From a checkpoint of a small transformer trained on Wikipedia: MLP 448 GeGLU, vocabulary 1024.
Each number is 200 + 20 x the weight over its row's rms, rounded and kept within 0 to 999. Layers, rows and columns count from 0. The size before them is the row's rms in percent of the matrix's.

# gate: layer 3 MLP gate, 448x192, rms 0.157, rows 133-156, columns 96-191
# up: layer 3 MLP up, 448x192, rms 0.148, rows 133-156, columns 96-191
# down: layer 3 MLP down (transposed), 448x192, rms 0.146, rows 133-156, columns 96-191
gate133,097,242,172,188,228,196,200,199,189,184,198,194,220,178,185,192,195,176,199,179,236,166,188,183,227,192,218,199,190,216,186,239,216,182,176,225,208,186,181,202,168,173,197,198,192,195,212,192,221,232,203,199,184,208,200,210,192,219,185,210,203,185,208,225,229,214,238,230,222,176,214,173,190,196,187,185,244,171,178,181,221,216,192,171,194,222,196,234,199,180,197,194,220,209,213,194,205
up133,094,227,194,178,221,182,217,182,182,191,162,175,200,161,181,209,225,211,210,207,207,205,167,236,201,212,205,178,191,169,186,193,188,186,171,187,238,189,167,217,196,206,196,213,209,212,161,180,151,204,192,216,255,223,219,161,185,205,171,230,205,173,207,171,176,219,203,170,177,214,182,177,200,196,181,215,206,164,209,216,226,213,185,190,194,209,181,214,174,201,195,221,216,219,147,198,185
down133,097,227,182,193,190,179,213,177,199,229,182,186,222,178,189,189,169,201,187,172,172,164,242,177,198,206,193,190,206,212,195,160,201,196,233,194,202,215,199,180,195,154,175,183,197,188,224,163,187,166,200,219,202,203,202,215,225,213,185,212,171,199,213,222,205,147,220,187,208,236,236,218,243,219,175,200,190,185,198,214,185,218,223,184,151,234,181,217,196,177,162,205,164,188,209,171,187
gate134,094,187,209,199,218,208,256,210,219,170,164,223,228,198,204,219,237,207,194,195,225,200,204,212,211,194,162,199,203,199,205,192,233,180,206,213,191,184,235,196,195,170,198,206,210,216,218,218,189,243,238,176,201,212,213,181,231,207,170,222,197,171,183,215,185,208,205,196,173,203,176,220,192,189,213,211,178,207,184,247,182,211,213,226,213,184,176,223,180,217,203,192,225,212,208,185,167
up134,093,197,198,227,172,204,230,209,169,174,225,220,188,199,228,223,184,205,217,198,178,220,167,187,219,157,191,210,216,217,197,235,183,214,226,236,218,217,206,167,185,192,230,191,207,196,216,220,188,214,195,183,221,223,220,173,220,204,211,222,222,181,203,191,180,201,216,212,221,192,205,188,213,229,154,216,202,218,161,204,220,161,237,196,238,190,179,189,173,234,208,207,193,214,204,196,177
down134,097,228,147,190,178,212,192,202,186,191,211,202,202,177,176,180,238,249,171,212,181,193,203,216,191,190,204,192,214,210,175,220,204,179,221,207,157,195,184,177,193,208,199,186,201,203,169,183,159,229,213,203,177,188,225,204,187,155,213,194,181,192,215,182,245,221,174,214,205,207,205,192,213,220,226,200,196,180,187,186,224,210,215,221,161,174,229,227,183,177,229,228,193,166,175,216,201
gate135,099,203,224,211,214,195,203,194,157,187,185,210,200,186,239,191,192,180,212,206,203,178,205,189,192,208,188,228,221,206,147,229,179,179,220,215,208,187,226,231,212,206,183,182,234,210,165,214,195,221,219,183,212,154,202,209,207,224,190,206,187,177,212,196,239,174,204,196,186,192,177,206,223,178,199,193,185,190,198,222,203,200,192,211,201,214,202,236,198,215,184,230,230,157,189,185,220
up135,105,221,166,201,210,173,151,199,202,204,215,215,221,192,164,196,225,171,224,223,196,193,206,243,203,162,180,204,211,221,211,223,204,175,209,175,224,201,202,198,201,189,178,187,186,203,194,213,226,197,222,219,197,188,169,199,250,245,189,178,192,199,200,191,197,210,172,214,214,176,173,221,187,178,187,252,187,223,221,204,166,195,190,188,192,190,196,188,168,205,129,191,172,203,188,219,190
down135,104,215,237,212,190,210,189,194,205,158,189,204,201,194,206,205,210,227,224,210,175,216,164,190,156,224,203,193,196,206,198,185,199,186,198,227,197,214,194,175,210,180,200,189,187,223,210,198,163,196,182,202,190,223,224,204,222,205,188,183,192,209,207,214,203,185,158,194,195,190,231,227,182,186,192,206,229,195,155,193,172,184,239,199,212,253,199,193,199,230,187,198,221,173,163,180,217
gate136,094,221,209,209,202,199,226,207,194,172,219,200,223,170,228,182,172,207,217,231,180,198,186,163,205,181,209,177,193,211,172,233,211,223,212,170,188,223,235,253,191,209,176,201,193,221,204,215,229,213,233,180,223,192,177,198,184,189,227,211,209,188,183,198,191,254,206,202,199,221,197,217,225,204,187,227,249,227,201,209,228,181,193,194,232,160,220,168,212,229,226,217,215,176,165,206,236
up136,095,177,203,199,229,182,196,148,229,201,187,175,220,188,212,196,213,207,153,194,184,198,199,198,193,191,167,174,193,210,155,175,203,213,184,210,226,198,224,217,180,211,203,203,204,213,203,172,209,179,192,202,233,188,213,198,200,193,234,188,236,191,177,194,225,222,211,244,208,225,220,172,209,196,229,213,199,204,202,180,183,223,187,212,186,200,219,177,201,170,186,207,213,204,195,202,218
down136,087,197,217,207,207,209,217,202,235,177,173,231,196,163,201,209,167,234,177,192,184,181,187,193,234,189,193,193,218,213,205,227,194,178,253,222,201,186,180,177,203,205,197,178,223,189,184,225,252,210,226,212,205,218,181,236,207,216,235,207,210,188,222,233,209,185,204,208,197,189,186,197,232,177,254,184,239,188,221,216,200,191,201,181,193,214,205,202,218,199,190,181,181,221,186,217,204
gate137,102,197,176,214,214,199,181,175,223,183,218,160,184,189,222,196,195,225,184,214,188,185,192,156,223,185,200,187,176,235,171,157,225,204,214,165,248,237,210,231,189,211,202,203,214,188,177,209,202,206,234,157,227,226,203,193,173,192,189,214,236,202,216,207,196,184,197,176,181,204,204,197,201,209,209,177,177,178,199,142,208,222,222,199,192,240,213,212,186,241,227,173,210,197,206,206,151
up137,102,203,205,193,214,197,218,216,208,179,202,242,232,193,196,199,190,201,223,197,232,191,225,192,227,205,184,192,212,172,202,187,202,236,198,198,214,237,210,210,204,218,189,214,176,198,178,206,171,185,222,187,145,204,212,214,164,240,195,194,186,184,186,161,184,185,197,171,202,177,253,163,215,198,226,211,153,212,213,215,190,215,200,177,217,173,188,201,233,224,200,210,205,189,215,175,204
down137,107,208,251,190,192,223,187,193,213,229,142,197,218,209,226,151,183,194,234,180,203,194,193,197,179,214,200,185,246,169,212,199,205,177,178,196,181,197,215,205,229,215,208,178,193,207,198,172,150,207,187,216,206,220,181,197,219,200,178,164,218,217,215,235,207,181,241,166,224,154,214,239,212,225,214,201,192,202,201,184,220,182,181,210,220,195,206,189,197,190,170,217,157,232,205,224,216
gate138,102,184,186,219,196,171,207,205,181,206,189,188,160,175,175,211,183,231,182,213,213,206,231,199,184,229,204,230,229,188,208,193,203,185,196,207,254,188,198,203,215,190,214,171,218,188,165,183,189,205,163,185,204,205,204,215,214,205,198,179,196,177,201,223,181,219,211,171,218,169,184,186,182,188,197,163,223,186,220,196,208,218,189,173,230,201,233,196,198,213,193,232,205,172,236,173,219
up138,095,187,220,189,197,195,207,169,216,190,228,200,221,177,207,177,223,178,200,173,201,183,214,205,181,196,232,184,203,193,204,190,188,171,227,190,186,208,175,233,189,204,205,194,196,168,155,166,211,238,210,208,213,204,195,220,157,212,208,206,191,154,207,198,245,167,186,215,197,200,219,198,183,199,222,210,210,206,159,200,205,188,197,167,144,213,158,218,221,196,162,218,217,193,155,194,192
down138,096,196,208,200,192,225,177,190,227,198,171,216,184,177,194,216,198,189,191,204,188,185,250,212,206,213,189,186,206,195,208,186,226,213,238,216,178,224,179,192,162,200,221,208,187,159,207,186,202,184,154,199,165,192,170,223,200,190,189,177,218,159,202,194,197,191,195,219,200,191,229,203,203,237,203,203,201,223,160,222,179,185,188,217,234,171,176,219,213,197,199,190,203,168,227,174,219
gate139,112,197,203,182,183,181,187,137,167,212,206,177,194,171,203,222,194,199,200,196,189,207,177,221,171,227,203,161,198,196,181,190,162,208,207,175,174,205,204,220,254,206,197,181,218,200,228,234,212,186,214,193,197,219,211,219,206,180,186,198,200,197,171,182,184,210,189,212,172,219,201,204,196,185,165,200,208,211,220,173,208,206,186,209,209,212,230,178,233,182,213,183,225,207,220,250,203
up139,108,223,179,213,218,195,188,212,198,190,181,210,169,234,192,202,189,189,212,200,212,205,226,223,201,230,189,254,260,170,177,185,224,161,199,213,235,213,193,203,173,180,224,186,180,198,196,178,206,196,173,214,177,208,212,207,201,213,148,152,220,195,195,207,221,166,187,196,182,186,200,220,200,206,201,208,207,249,195,217,220,192,227,155,174,166,215,202,239,210,210,202,166,213,207,206,182
down139,102,193,218,220,203,200,198,216,206,213,192,191,174,145,198,177,188,184,176,208,189,180,219,174,214,209,236,225,186,195,190,228,160,204,159,197,200,202,190,224,170,175,238,232,216,203,208,191,173,201,186,212,174,175,231,175,177,190,224,214,222,226,195,232,220,232,187,221,192,180,193,222,214,183,188,198,177,211,184,193,191,207,202,175,223,164,188,239,206,251,180,233,199,211,187,167,152
gate140,104,205,205,191,244,177,189,167,214,206,217,205,209,197,190,191,193,189,191,189,179,186,203,194,195,201,227,200,212,213,216,209,184,217,194,208,214,196,228,203,189,220,177,165,213,191,205,234,205,215,203,189,195,212,180,184,241,204,206,206,196,185,212,218,222,194,159,197,174,189,192,208,164,237,209,210,228,217,263,223,214,219,204,188,202,172,225,190,206,189,226,186,132,219,182,195,227
up140,101,192,238,177,214,176,198,192,218,204,181,205,216,217,210,177,220,191,213,190,196,192,198,233,215,173,198,192,162,178,190,236,182,209,210,222,224,191,202,180,222,219,189,155,228,211,201,221,226,210,178,188,210,189,211,206,193,215,192,209,201,200,203,164,191,210,201,228,185,205,187,164,204,199,182,184,165,175,182,186,197,172,223,164,225,222,178,174,179,166,182,208,168,196,189,218,246
down140,100,223,204,230,203,204,169,175,235,183,222,169,163,207,212,201,196,189,218,163,203,212,236,212,209,211,207,220,236,164,202,220,173,229,235,189,203,217,196,207,215,228,202,182,213,214,201,178,180,218,209,183,239,200,206,165,189,195,196,179,209,203,164,203,212,226,198,217,210,231,217,223,183,210,244,224,196,181,201,189,212,201,183,191,215,166,228,178,184,185,204,182,189,218,194,186,222
gate141,089,191,188,197,217,183,209,223,220,191,158,244,201,172,140,205,202,198,187,221,187,202,198,205,211,212,214,204,179,207,206,213,169,204,211,193,210,196,182,215,181,182,173,204,174,189,205,193,199,187,180,175,201,219,215,181,215,197,223,195,176,211,219,224,215,179,220,206,173,224,194,205,171,205,210,207,205,169,191,172,167,224,201,204,164,188,203,172,210,187,214,180,176,208,203,184,177
up141,090,191,185,186,235,179,154,188,184,200,189,219,177,180,197,171,178,210,183,200,224,156,236,193,208,187,163,180,211,195,215,191,175,225,200,254,234,219,217,201,204,201,197,200,220,189,202,223,222,226,221,211,201,183,209,224,213,207,223,195,199,192,190,215,210,187,150,193,216,175,204,207,237,147,215,207,175,209,199,216,191,189,184,206,215,209,203,179,203,193,213,249,217,215,194,208,189
down141,093,241,185,214,179,200,200,209,213,205,172,199,162,227,184,231,175,165,201,155,164,227,208,200,217,218,176,249,208,240,177,216,176,208,215,193,214,215,187,203,207,213,202,206,221,221,218,187,185,154,172,206,216,191,162,179,184,223,167,197,187,185,187,185,173,211,240,198,200,175,222,205,173,192,219,221,192,196,197,190,205,171,175,196,220,232,188,187,196,179,175,196,196,206,223,193,222
gate142,102,155,189,168,234,211,190,203,193,195,181,204,197,185,201,203,195,199,200,187,212,194,212,191,226,182,201,196,243,166,176,223,223,218,206,213,242,174,231,162,213,207,223,195,203,212,198,200,206,206,208,226,217,220,186,207,231,226,176,208,191,202,180,166,186,210,193,220,183,194,163,194,213,195,221,192,174,193,198,195,223,230,217,199,210,193,190,213,219,208,222,203,195,216,208,189,206
up142,107,185,156,218,191,205,226,216,195,168,199,227,235,190,205,163,197,207,233,205,198,211,204,177,189,175,223,181,193,196,215,194,197,225,223,180,176,180,218,201,221,238,212,167,176,189,210,211,188,226,173,197,207,165,197,197,194,198,211,180,174,228,177,174,211,198,193,193,196,184,179,196,259,207,193,236,167,197,185,177,219,207,222,193,191,182,200,236,219,182,226,198,211,269,199,188,208
down142,106,189,196,227,200,200,207,185,222,192,228,202,209,174,184,156,203,222,234,208,206,171,217,198,219,212,213,211,159,223,190,221,207,229,210,200,208,201,218,189,197,214,230,190,185,220,245,252,197,221,179,179,179,195,199,236,194,167,207,209,185,207,229,225,209,216,206,209,199,165,204,190,209,187,178,227,156,224,228,170,201,227,225,205,199,212,179,210,167,197,191,189,187,189,214,175,184
gate143,095,190,213,203,213,209,208,199,183,198,189,229,226,190,183,154,205,212,221,220,197,212,244,200,182,190,225,181,205,224,234,226,183,196,233,180,207,192,173,197,199,233,211,205,188,175,177,200,158,182,205,188,205,223,225,190,198,208,182,176,228,207,223,188,244,218,206,205,196,222,168,196,202,217,199,198,179,212,218,213,225,195,189,209,214,183,209,197,203,224,181,208,210,200,212,229,188
up143,099,160,196,201,183,199,185,196,217,224,190,189,230,194,211,197,183,195,197,204,184,211,172,248,200,193,177,204,189,231,211,156,213,190,201,195,197,184,188,170,201,184,186,198,237,180,204,208,212,213,204,201,169,201,181,174,197,200,194,177,209,239,206,193,201,225,206,220,189,170,179,207,189,231,220,149,201,170,194,224,206,182,228,210,202,194,182,205,221,177,159,227,205,208,193,236,210
down143,101,172,204,191,173,187,199,180,214,191,205,188,175,203,198,197,199,219,206,184,203,186,229,179,181,189,177,204,214,174,212,176,140,212,222,170,227,192,185,212,196,249,178,171,209,235,201,208,192,176,230,237,227,197,246,192,188,170,202,196,159,179,219,234,179,170,166,191,212,159,199,212,186,200,184,221,201,183,182,191,223,195,212,235,195,200,210,183,207,171,192,198,161,204,228,181,170
gate144,092,191,200,195,193,157,196,208,194,227,171,189,220,156,206,227,194,183,183,185,203,175,191,207,186,213,189,203,218,211,196,187,206,164,182,208,197,192,200,225,195,223,215,199,239,193,228,199,210,178,225,190,169,177,192,200,197,208,197,249,213,187,249,227,195,183,180,193,202,199,198,212,186,185,143,190,186,232,202,161,213,190,162,168,209,204,204,206,201,221,183,202,224,196,186,223,176
up144,094,205,211,204,197,177,182,176,186,185,235,207,195,194,175,219,203,190,170,200,192,206,172,237,205,256,207,205,228,225,216,186,213,208,211,250,210,193,206,206,194,185,168,245,228,239,179,194,190,198,220,202,200,186,211,246,222,165,182,226,196,181,182,182,214,219,235,206,183,178,189,189,200,204,206,230,186,198,211,217,194,203,212,176,202,220,200,165,204,208,177,193,189,212,208,194,186
down144,099,210,222,216,217,191,213,208,225,190,227,211,184,187,172,222,184,204,216,214,183,186,183,172,187,201,206,221,175,219,228,210,209,189,214,228,230,236,147,189,207,158,192,185,217,200,156,183,203,221,171,214,169,223,207,209,200,235,195,186,188,207,235,205,214,171,220,183,190,170,227,173,200,200,248,193,168,195,192,247,212,217,210,210,169,205,229,186,198,212,230,175,192,173,207,199,204
gate145,091,165,187,203,220,207,188,163,225,209,220,199,187,216,216,215,178,206,180,194,191,201,181,182,175,199,223,227,231,232,171,226,196,197,218,195,180,199,175,201,200,226,185,203,249,206,182,190,193,218,204,183,177,218,197,198,199,209,224,185,206,169,202,225,213,193,163,184,211,221,222,210,207,176,186,199,213,231,201,188,180,232,206,190,161,173,138,229,180,183,203,190,175,211,198,208,211
up145,090,201,211,192,170,200,194,199,222,169,167,191,225,194,182,196,209,180,187,212,181,204,222,206,226,202,166,208,189,195,209,184,239,171,207,163,205,202,205,211,177,180,196,190,188,166,186,197,219,157,208,183,195,220,202,213,217,197,199,192,196,207,200,214,187,218,213,178,163,202,189,232,186,213,182,229,176,151,235,199,172,222,191,172,208,181,209,172,227,212,208,236,175,210,189,191,190
down145,098,194,253,227,184,194,220,228,198,209,201,204,183,167,215,197,181,177,185,228,215,178,215,198,216,166,193,164,187,214,190,198,200,186,194,199,190,189,186,180,194,213,184,176,214,200,190,203,241,216,209,205,195,188,224,197,182,179,196,175,204,197,207,224,211,179,213,173,193,188,195,195,226,222,184,159,222,195,161,203,186,195,177,215,220,179,187,169,201,198,210,215,173,177,191,142,199
gate146,100,225,195,192,200,186,230,160,200,196,160,199,183,236,182,175,196,221,176,203,197,187,195,192,202,198,191,205,186,241,202,217,179,197,210,227,204,217,225,186,169,172,184,220,199,205,198,206,238,154,175,209,203,193,175,192,225,231,172,188,189,175,195,253,193,218,197,198,171,202,156,201,201,205,227,205,195,200,213,191,209,179,202,211,213,224,198,181,200,178,215,191,228,203,170,207,195
up146,108,216,200,162,199,178,197,220,203,212,257,161,205,200,184,217,189,180,200,200,232,215,189,210,201,221,204,206,174,182,202,200,186,205,190,197,210,175,214,203,225,161,186,210,215,186,200,227,199,201,170,210,189,220,202,184,198,230,193,205,198,181,187,212,216,227,193,223,203,164,213,191,193,206,211,220,226,178,210,183,198,216,217,179,166,173,221,200,188,230,191,210,197,210,185,202,165
down146,100,197,228,197,165,212,207,201,164,239,201,189,188,227,191,199,197,235,164,186,184,208,207,235,181,207,193,208,207,204,152,200,228,204,194,221,224,192,194,212,257,190,201,190,244,242,207,217,201,203,215,199,164,221,178,179,186,221,189,221,209,216,245,214,221,202,204,197,195,201,197,170,168,183,166,206,217,202,192,226,219,215,210,198,189,207,203,176,181,204,205,196,194,207,202,189,223
gate147,103,170,180,188,196,207,217,193,206,187,178,183,177,187,190,191,202,191,184,205,227,210,167,214,193,159,191,188,206,206,193,195,219,208,226,239,153,212,201,205,183,162,201,195,218,226,182,190,195,183,178,168,191,197,222,163,182,206,231,189,175,220,220,234,193,195,189,215,223,216,211,205,190,142,179,179,174,198,182,210,148,214,200,211,197,176,180,204,175,186,220,225,244,171,215,185,202
up147,099,208,218,225,193,235,213,195,194,173,173,187,222,162,228,184,205,191,194,196,196,207,187,234,182,172,188,171,219,211,222,182,212,195,200,183,160,217,203,203,187,210,202,182,169,214,198,225,228,215,221,205,181,202,209,221,198,188,189,214,194,196,210,230,193,185,183,212,198,208,214,172,227,176,238,213,223,153,189,201,174,224,246,166,220,245,205,181,213,201,230,198,225,219,212,200,197
down147,101,203,185,173,227,205,185,192,195,222,195,226,205,172,219,192,223,210,181,190,189,164,203,210,204,186,203,200,180,214,200,220,208,219,218,218,203,233,182,176,196,228,242,219,173,228,202,183,222,198,205,198,199,225,191,224,222,210,225,177,184,171,194,171,184,194,217,235,180,211,216,186,178,213,198,217,198,185,196,200,192,219,173,200,202,171,188,242,234,202,172,201,222,211,167,229,191
gate148,099,235,185,194,208,195,200,192,197,229,165,191,200,233,216,203,173,179,191,179,222,206,175,176,188,183,211,170,194,226,210,189,214,196,232,179,197,216,195,216,191,197,199,191,199,243,194,199,226,201,153,197,223,228,218,183,186,183,181,218,231,181,186,176,227,186,169,184,211,182,207,199,169,188,223,151,219,177,243,206,203,211,221,198,196,196,162,212,239,234,212,219,190,201,220,219,183
up148,104,192,214,182,202,219,231,175,192,184,191,190,207,243,239,217,206,194,185,226,222,181,207,233,226,209,228,231,172,194,184,228,220,210,190,200,181,215,193,202,199,186,188,181,207,193,176,202,214,177,229,224,176,210,169,218,210,169,224,197,161,227,179,252,211,171,187,215,187,219,181,209,212,205,217,213,232,216,220,182,160,163,218,226,185,185,227,187,192,233,230,194,194,180,195,209,189
down148,099,186,227,204,206,226,221,207,176,160,225,193,193,175,187,202,202,210,174,221,227,193,182,186,200,220,138,219,208,193,229,221,176,182,232,197,185,207,211,168,198,211,202,207,228,219,196,216,182,218,190,205,199,203,200,205,180,203,225,198,221,202,228,219,194,218,200,220,201,205,212,189,195,179,189,219,217,231,223,205,223,175,210,213,183,161,237,224,189,197,214,219,192,171,215,182,190
gate149,105,176,214,194,202,191,210,194,200,206,177,179,212,189,228,212,172,174,199,231,206,217,195,220,206,183,190,189,172,181,206,195,158,195,239,203,208,206,190,224,201,210,232,187,197,194,201,215,203,203,242,211,216,184,218,195,228,189,211,201,217,187,205,222,197,187,234,227,162,179,175,177,212,184,204,189,162,220,212,182,158,175,228,187,201,205,162,211,208,193,155,196,176,192,192,212,167
up149,106,184,228,182,166,214,193,187,200,194,158,196,177,204,161,195,161,182,219,213,193,219,188,174,164,234,193,148,200,221,165,190,215,195,198,215,184,205,233,196,204,188,221,196,175,220,183,201,189,214,223,169,236,218,229,176,193,178,213,204,171,225,241,210,199,177,203,170,201,200,197,226,204,208,233,201,202,218,189,227,231,207,202,188,250,180,219,191,205,198,205,182,202,217,188,206,213
down149,105,199,194,217,220,210,197,149,188,222,196,159,196,193,223,199,187,190,215,179,232,174,197,225,194,177,166,216,195,190,205,183,212,204,202,219,194,206,200,190,186,185,198,200,197,169,182,241,204,190,199,183,215,211,203,203,205,163,214,198,212,184,191,183,192,155,210,211,178,214,176,174,167,171,182,186,185,180,220,204,186,187,204,216,198,225,195,221,218,220,192,230,216,199,209,219,195
gate150,104,195,189,176,176,170,172,217,223,187,214,183,200,205,157,205,213,204,187,215,183,196,201,202,207,218,147,165,204,184,193,221,174,224,211,203,226,225,216,227,196,190,159,191,221,219,194,190,195,178,197,192,246,203,221,228,194,208,182,203,213,196,174,190,160,172,195,200,186,216,228,163,200,194,207,210,160,202,211,172,208,169,197,239,220,202,203,195,189,194,228,178,216,211,229,219,205
up150,103,184,175,197,174,207,175,228,156,168,240,187,198,227,220,231,221,199,215,226,179,236,189,186,209,191,185,192,195,228,204,217,195,224,216,184,220,200,230,203,205,177,170,175,204,193,190,249,190,205,191,201,209,161,179,201,194,186,202,227,190,217,208,194,198,233,201,244,206,229,166,180,209,175,228,167,168,204,172,234,198,171,207,198,218,173,209,215,198,215,207,185,211,197,197,214,206
down150,103,220,194,166,234,212,202,192,198,154,194,178,227,212,172,187,229,165,206,207,172,187,211,172,174,191,222,171,226,198,178,185,181,189,208,212,234,235,201,193,256,181,191,197,216,194,218,205,185,170,193,179,194,205,186,227,218,200,181,225,199,221,228,245,223,198,210,203,199,184,182,194,202,208,207,208,178,197,196,194,189,196,175,184,183,224,199,194,187,188,216,175,183,236,210,161,188
gate151,096,207,193,200,232,217,220,195,171,205,184,250,215,231,198,195,225,197,180,230,193,210,179,238,199,187,177,228,240,198,202,232,199,228,183,213,202,211,199,221,185,218,220,200,172,204,201,209,182,223,204,198,180,181,204,190,200,200,193,180,212,228,221,182,224,159,198,234,189,179,213,188,210,185,207,209,242,195,200,178,209,242,208,182,193,213,219,213,158,186,220,221,210,159,207,209,219
up151,098,200,200,203,173,173,205,189,199,211,231,219,208,187,202,206,192,176,192,207,187,191,220,212,151,234,207,200,185,238,207,188,223,185,279,195,196,156,204,195,200,203,154,236,214,177,214,213,219,239,190,204,197,165,200,175,181,200,201,202,211,198,212,195,235,209,199,212,252,214,233,209,200,163,195,140,199,214,177,183,206,191,224,166,232,207,180,176,194,162,202,211,179,183,210,187,202
down151,101,213,197,182,217,181,202,211,199,194,230,205,182,168,191,194,187,238,219,201,231,203,223,218,180,200,181,203,225,197,197,181,174,206,216,214,184,168,164,195,191,173,195,210,190,211,198,213,192,229,158,208,186,161,201,170,176,205,232,185,198,196,188,191,207,237,196,185,222,207,200,146,204,217,226,211,223,199,230,244,225,204,207,182,158,229,198,214,200,210,219,224,164,226,196,235,210
gate152,094,187,217,193,184,186,224,201,192,212,198,227,190,251,192,215,198,197,192,179,214,200,176,191,233,185,233,184,210,185,179,198,211,174,203,207,180,189,205,157,214,165,201,179,167,172,234,222,189,225,189,176,175,219,211,164,217,217,218,161,190,213,237,211,178,182,185,225,164,178,201,192,186,194,241,175,171,235,198,192,210,189,251,211,203,235,174,193,208,219,201,206,208,215,158,174,225
up152,091,188,211,221,210,160,209,208,225,165,212,212,241,203,181,200,186,220,201,196,213,191,182,211,187,210,198,191,203,192,235,212,216,225,250,205,220,235,164,213,179,202,206,207,168,209,175,203,200,201,217,215,223,208,193,179,186,220,230,166,197,182,164,208,210,210,222,232,194,227,214,188,204,192,185,203,232,210,241,175,244,190,205,234,181,196,224,184,157,184,186,197,187,201,198,180,167
down152,101,205,173,180,200,223,242,197,203,186,187,206,184,231,174,195,183,205,187,189,196,170,206,217,200,190,190,213,192,201,229,204,232,175,228,202,181,213,203,229,225,229,187,205,212,212,195,180,157,184,224,202,253,213,164,203,190,202,206,213,210,184,215,208,201,177,209,224,218,153,164,169,184,173,200,178,203,167,233,221,206,210,224,232,181,208,222,202,223,204,218,172,227,184,191,174,182
gate153,103,201,211,186,217,181,211,175,202,197,189,198,204,228,175,195,211,205,247,196,169,163,180,197,173,198,167,196,175,186,217,160,206,235,157,225,222,169,216,215,159,177,207,205,165,202,189,181,197,203,188,194,191,190,216,204,210,173,205,219,201,193,170,214,212,182,172,163,196,221,194,205,181,253,188,164,209,203,196,178,209,174,172,214,188,206,206,186,187,185,197,191,190,205,238,202,232
up153,098,191,202,202,225,177,202,214,200,212,227,169,210,244,206,206,192,169,204,183,195,193,223,189,190,179,216,195,199,220,178,184,196,170,212,206,240,207,215,169,231,201,189,195,203,187,227,217,166,217,185,213,177,234,186,207,224,193,179,198,214,222,204,220,177,212,191,232,193,174,215,195,217,193,218,173,246,233,225,189,224,211,231,195,216,239,193,208,193,194,188,210,177,221,167,217,196
down153,104,227,209,216,230,207,201,214,213,220,219,173,202,231,194,208,197,189,201,224,218,179,190,184,220,164,212,207,212,182,242,189,172,195,186,228,153,157,180,219,216,212,180,216,200,201,167,222,204,236,202,209,207,138,215,187,202,218,236,220,192,199,192,181,186,212,201,169,202,206,201,234,176,202,177,181,169,147,180,188,207,195,218,177,177,155,196,189,212,163,220,218,205,185,226,192,197
gate154,094,198,229,198,224,201,190,210,215,205,182,194,230,170,192,196,199,162,206,194,181,170,215,204,199,241,165,201,229,220,205,204,161,202,195,194,237,165,209,200,213,165,215,164,198,199,243,186,145,191,200,213,205,229,204,161,207,201,202,174,206,157,214,213,181,186,208,232,232,212,186,190,201,221,189,209,228,177,193,242,177,191,175,196,212,178,209,212,210,209,207,208,193,182,181,175,167
up154,100,216,209,221,214,207,184,182,207,196,193,172,194,215,173,182,216,239,201,231,207,194,212,213,201,182,205,186,172,213,176,219,248,197,197,193,186,226,183,230,213,195,171,216,184,179,214,225,236,155,212,205,214,228,213,191,175,227,206,180,251,206,194,183,187,203,220,185,184,192,183,178,161,190,197,223,176,215,187,217,201,210,218,175,196,204,184,215,207,250,198,197,208,212,238,172,192
down154,099,189,182,196,177,208,205,206,181,165,214,169,211,268,218,199,200,179,205,196,189,188,204,230,223,224,226,196,199,202,241,174,179,168,182,201,174,179,223,237,225,182,209,193,213,162,189,180,192,217,211,221,206,223,200,215,184,203,202,191,220,228,188,193,216,236,220,223,232,229,191,202,194,194,206,220,189,182,141,210,168,202,215,239,197,220,199,194,174,192,169,200,204,214,207,199,208
gate155,106,189,220,168,228,220,204,208,191,219,197,180,227,215,195,179,198,188,181,209,240,188,153,186,201,172,189,202,185,179,179,215,216,211,203,202,153,206,208,208,210,216,196,180,206,199,214,203,177,195,214,190,196,212,179,204,223,205,220,190,197,202,192,211,212,231,177,204,190,188,165,207,216,174,220,181,224,199,175,214,230,161,191,198,205,189,222,224,198,217,199,175,223,174,187,182,210
up155,100,205,163,192,202,196,208,206,182,194,190,166,171,209,181,186,191,201,189,203,182,241,234,184,179,196,182,233,221,195,198,188,213,197,205,237,205,158,193,216,181,176,161,195,219,182,226,199,205,178,215,204,190,181,227,196,195,193,191,198,226,203,197,184,170,191,223,193,170,201,193,182,195,191,171,215,181,206,209,231,164,147,202,189,210,197,222,221,187,178,234,191,205,176,189,202,195
down155,103,193,214,239,173,212,166,203,213,209,191,192,178,184,228,214,237,184,207,215,177,214,194,178,183,166,224,214,200,214,211,201,223,201,191,194,185,207,197,209,202,208,207,192,190,187,211,213,186,195,152,256,213,177,200,202,247,214,170,161,188,160,173,205,188,182,214,217,203,244,221,214,203,191,190,206,186,193,235,155,197,201,189,195,197,196,194,228,206,184,224,215,195,206,222,222,161
gate156,095,139,227,189,205,195,186,226,181,173,202,225,231,232,176,167,184,214,191,206,213,178,188,202,191,221,193,195,234,191,167,192,191,218,209,201,236,197,188,231,215,219,207,178,167,189,218,207,175,224,203,201,199,189,195,212,202,176,176,184,213,220,242,195,204,207,218,215,183,223,206,205,174,223,222,214,182,178,197,186,185,210,203,201,199,213,188,207,212,222,179,175,183,224,194,172,224
up156,097,196,221,199,203,179,203,214,161,174,195,162,196,185,203,212,223,190,222,198,189,199,170,217,178,177,214,191,216,202,192,208,204,189,214,200,176,220,191,184,183,211,209,172,211,202,222,215,218,261,174,198,228,184,183,166,197,208,162,192,189,169,192,195,211,200,215,223,232,220,169,203,190,171,187,221,179,180,209,243,172,215,232,183,189,165,172,230,174,152,235,219,185,238,180,184,180
down156,100,224,199,184,184,183,214,185,183,198,237,218,197,168,203,232,210,228,153,235,226,207,160,212,232,220,178,249,201,212,182,219,209,219,210,222,188,235,183,206,209,185,195,179,232,203,213,172,205,181,214,200,144,206,211,177,187,182,227,190,221,204,185,205,209,184,215,205,213,179,184,222,181,215,227,225,209,194,253,193,213,193,215,227,188,214,170,162,222,182,189,250,245,212,226,188,200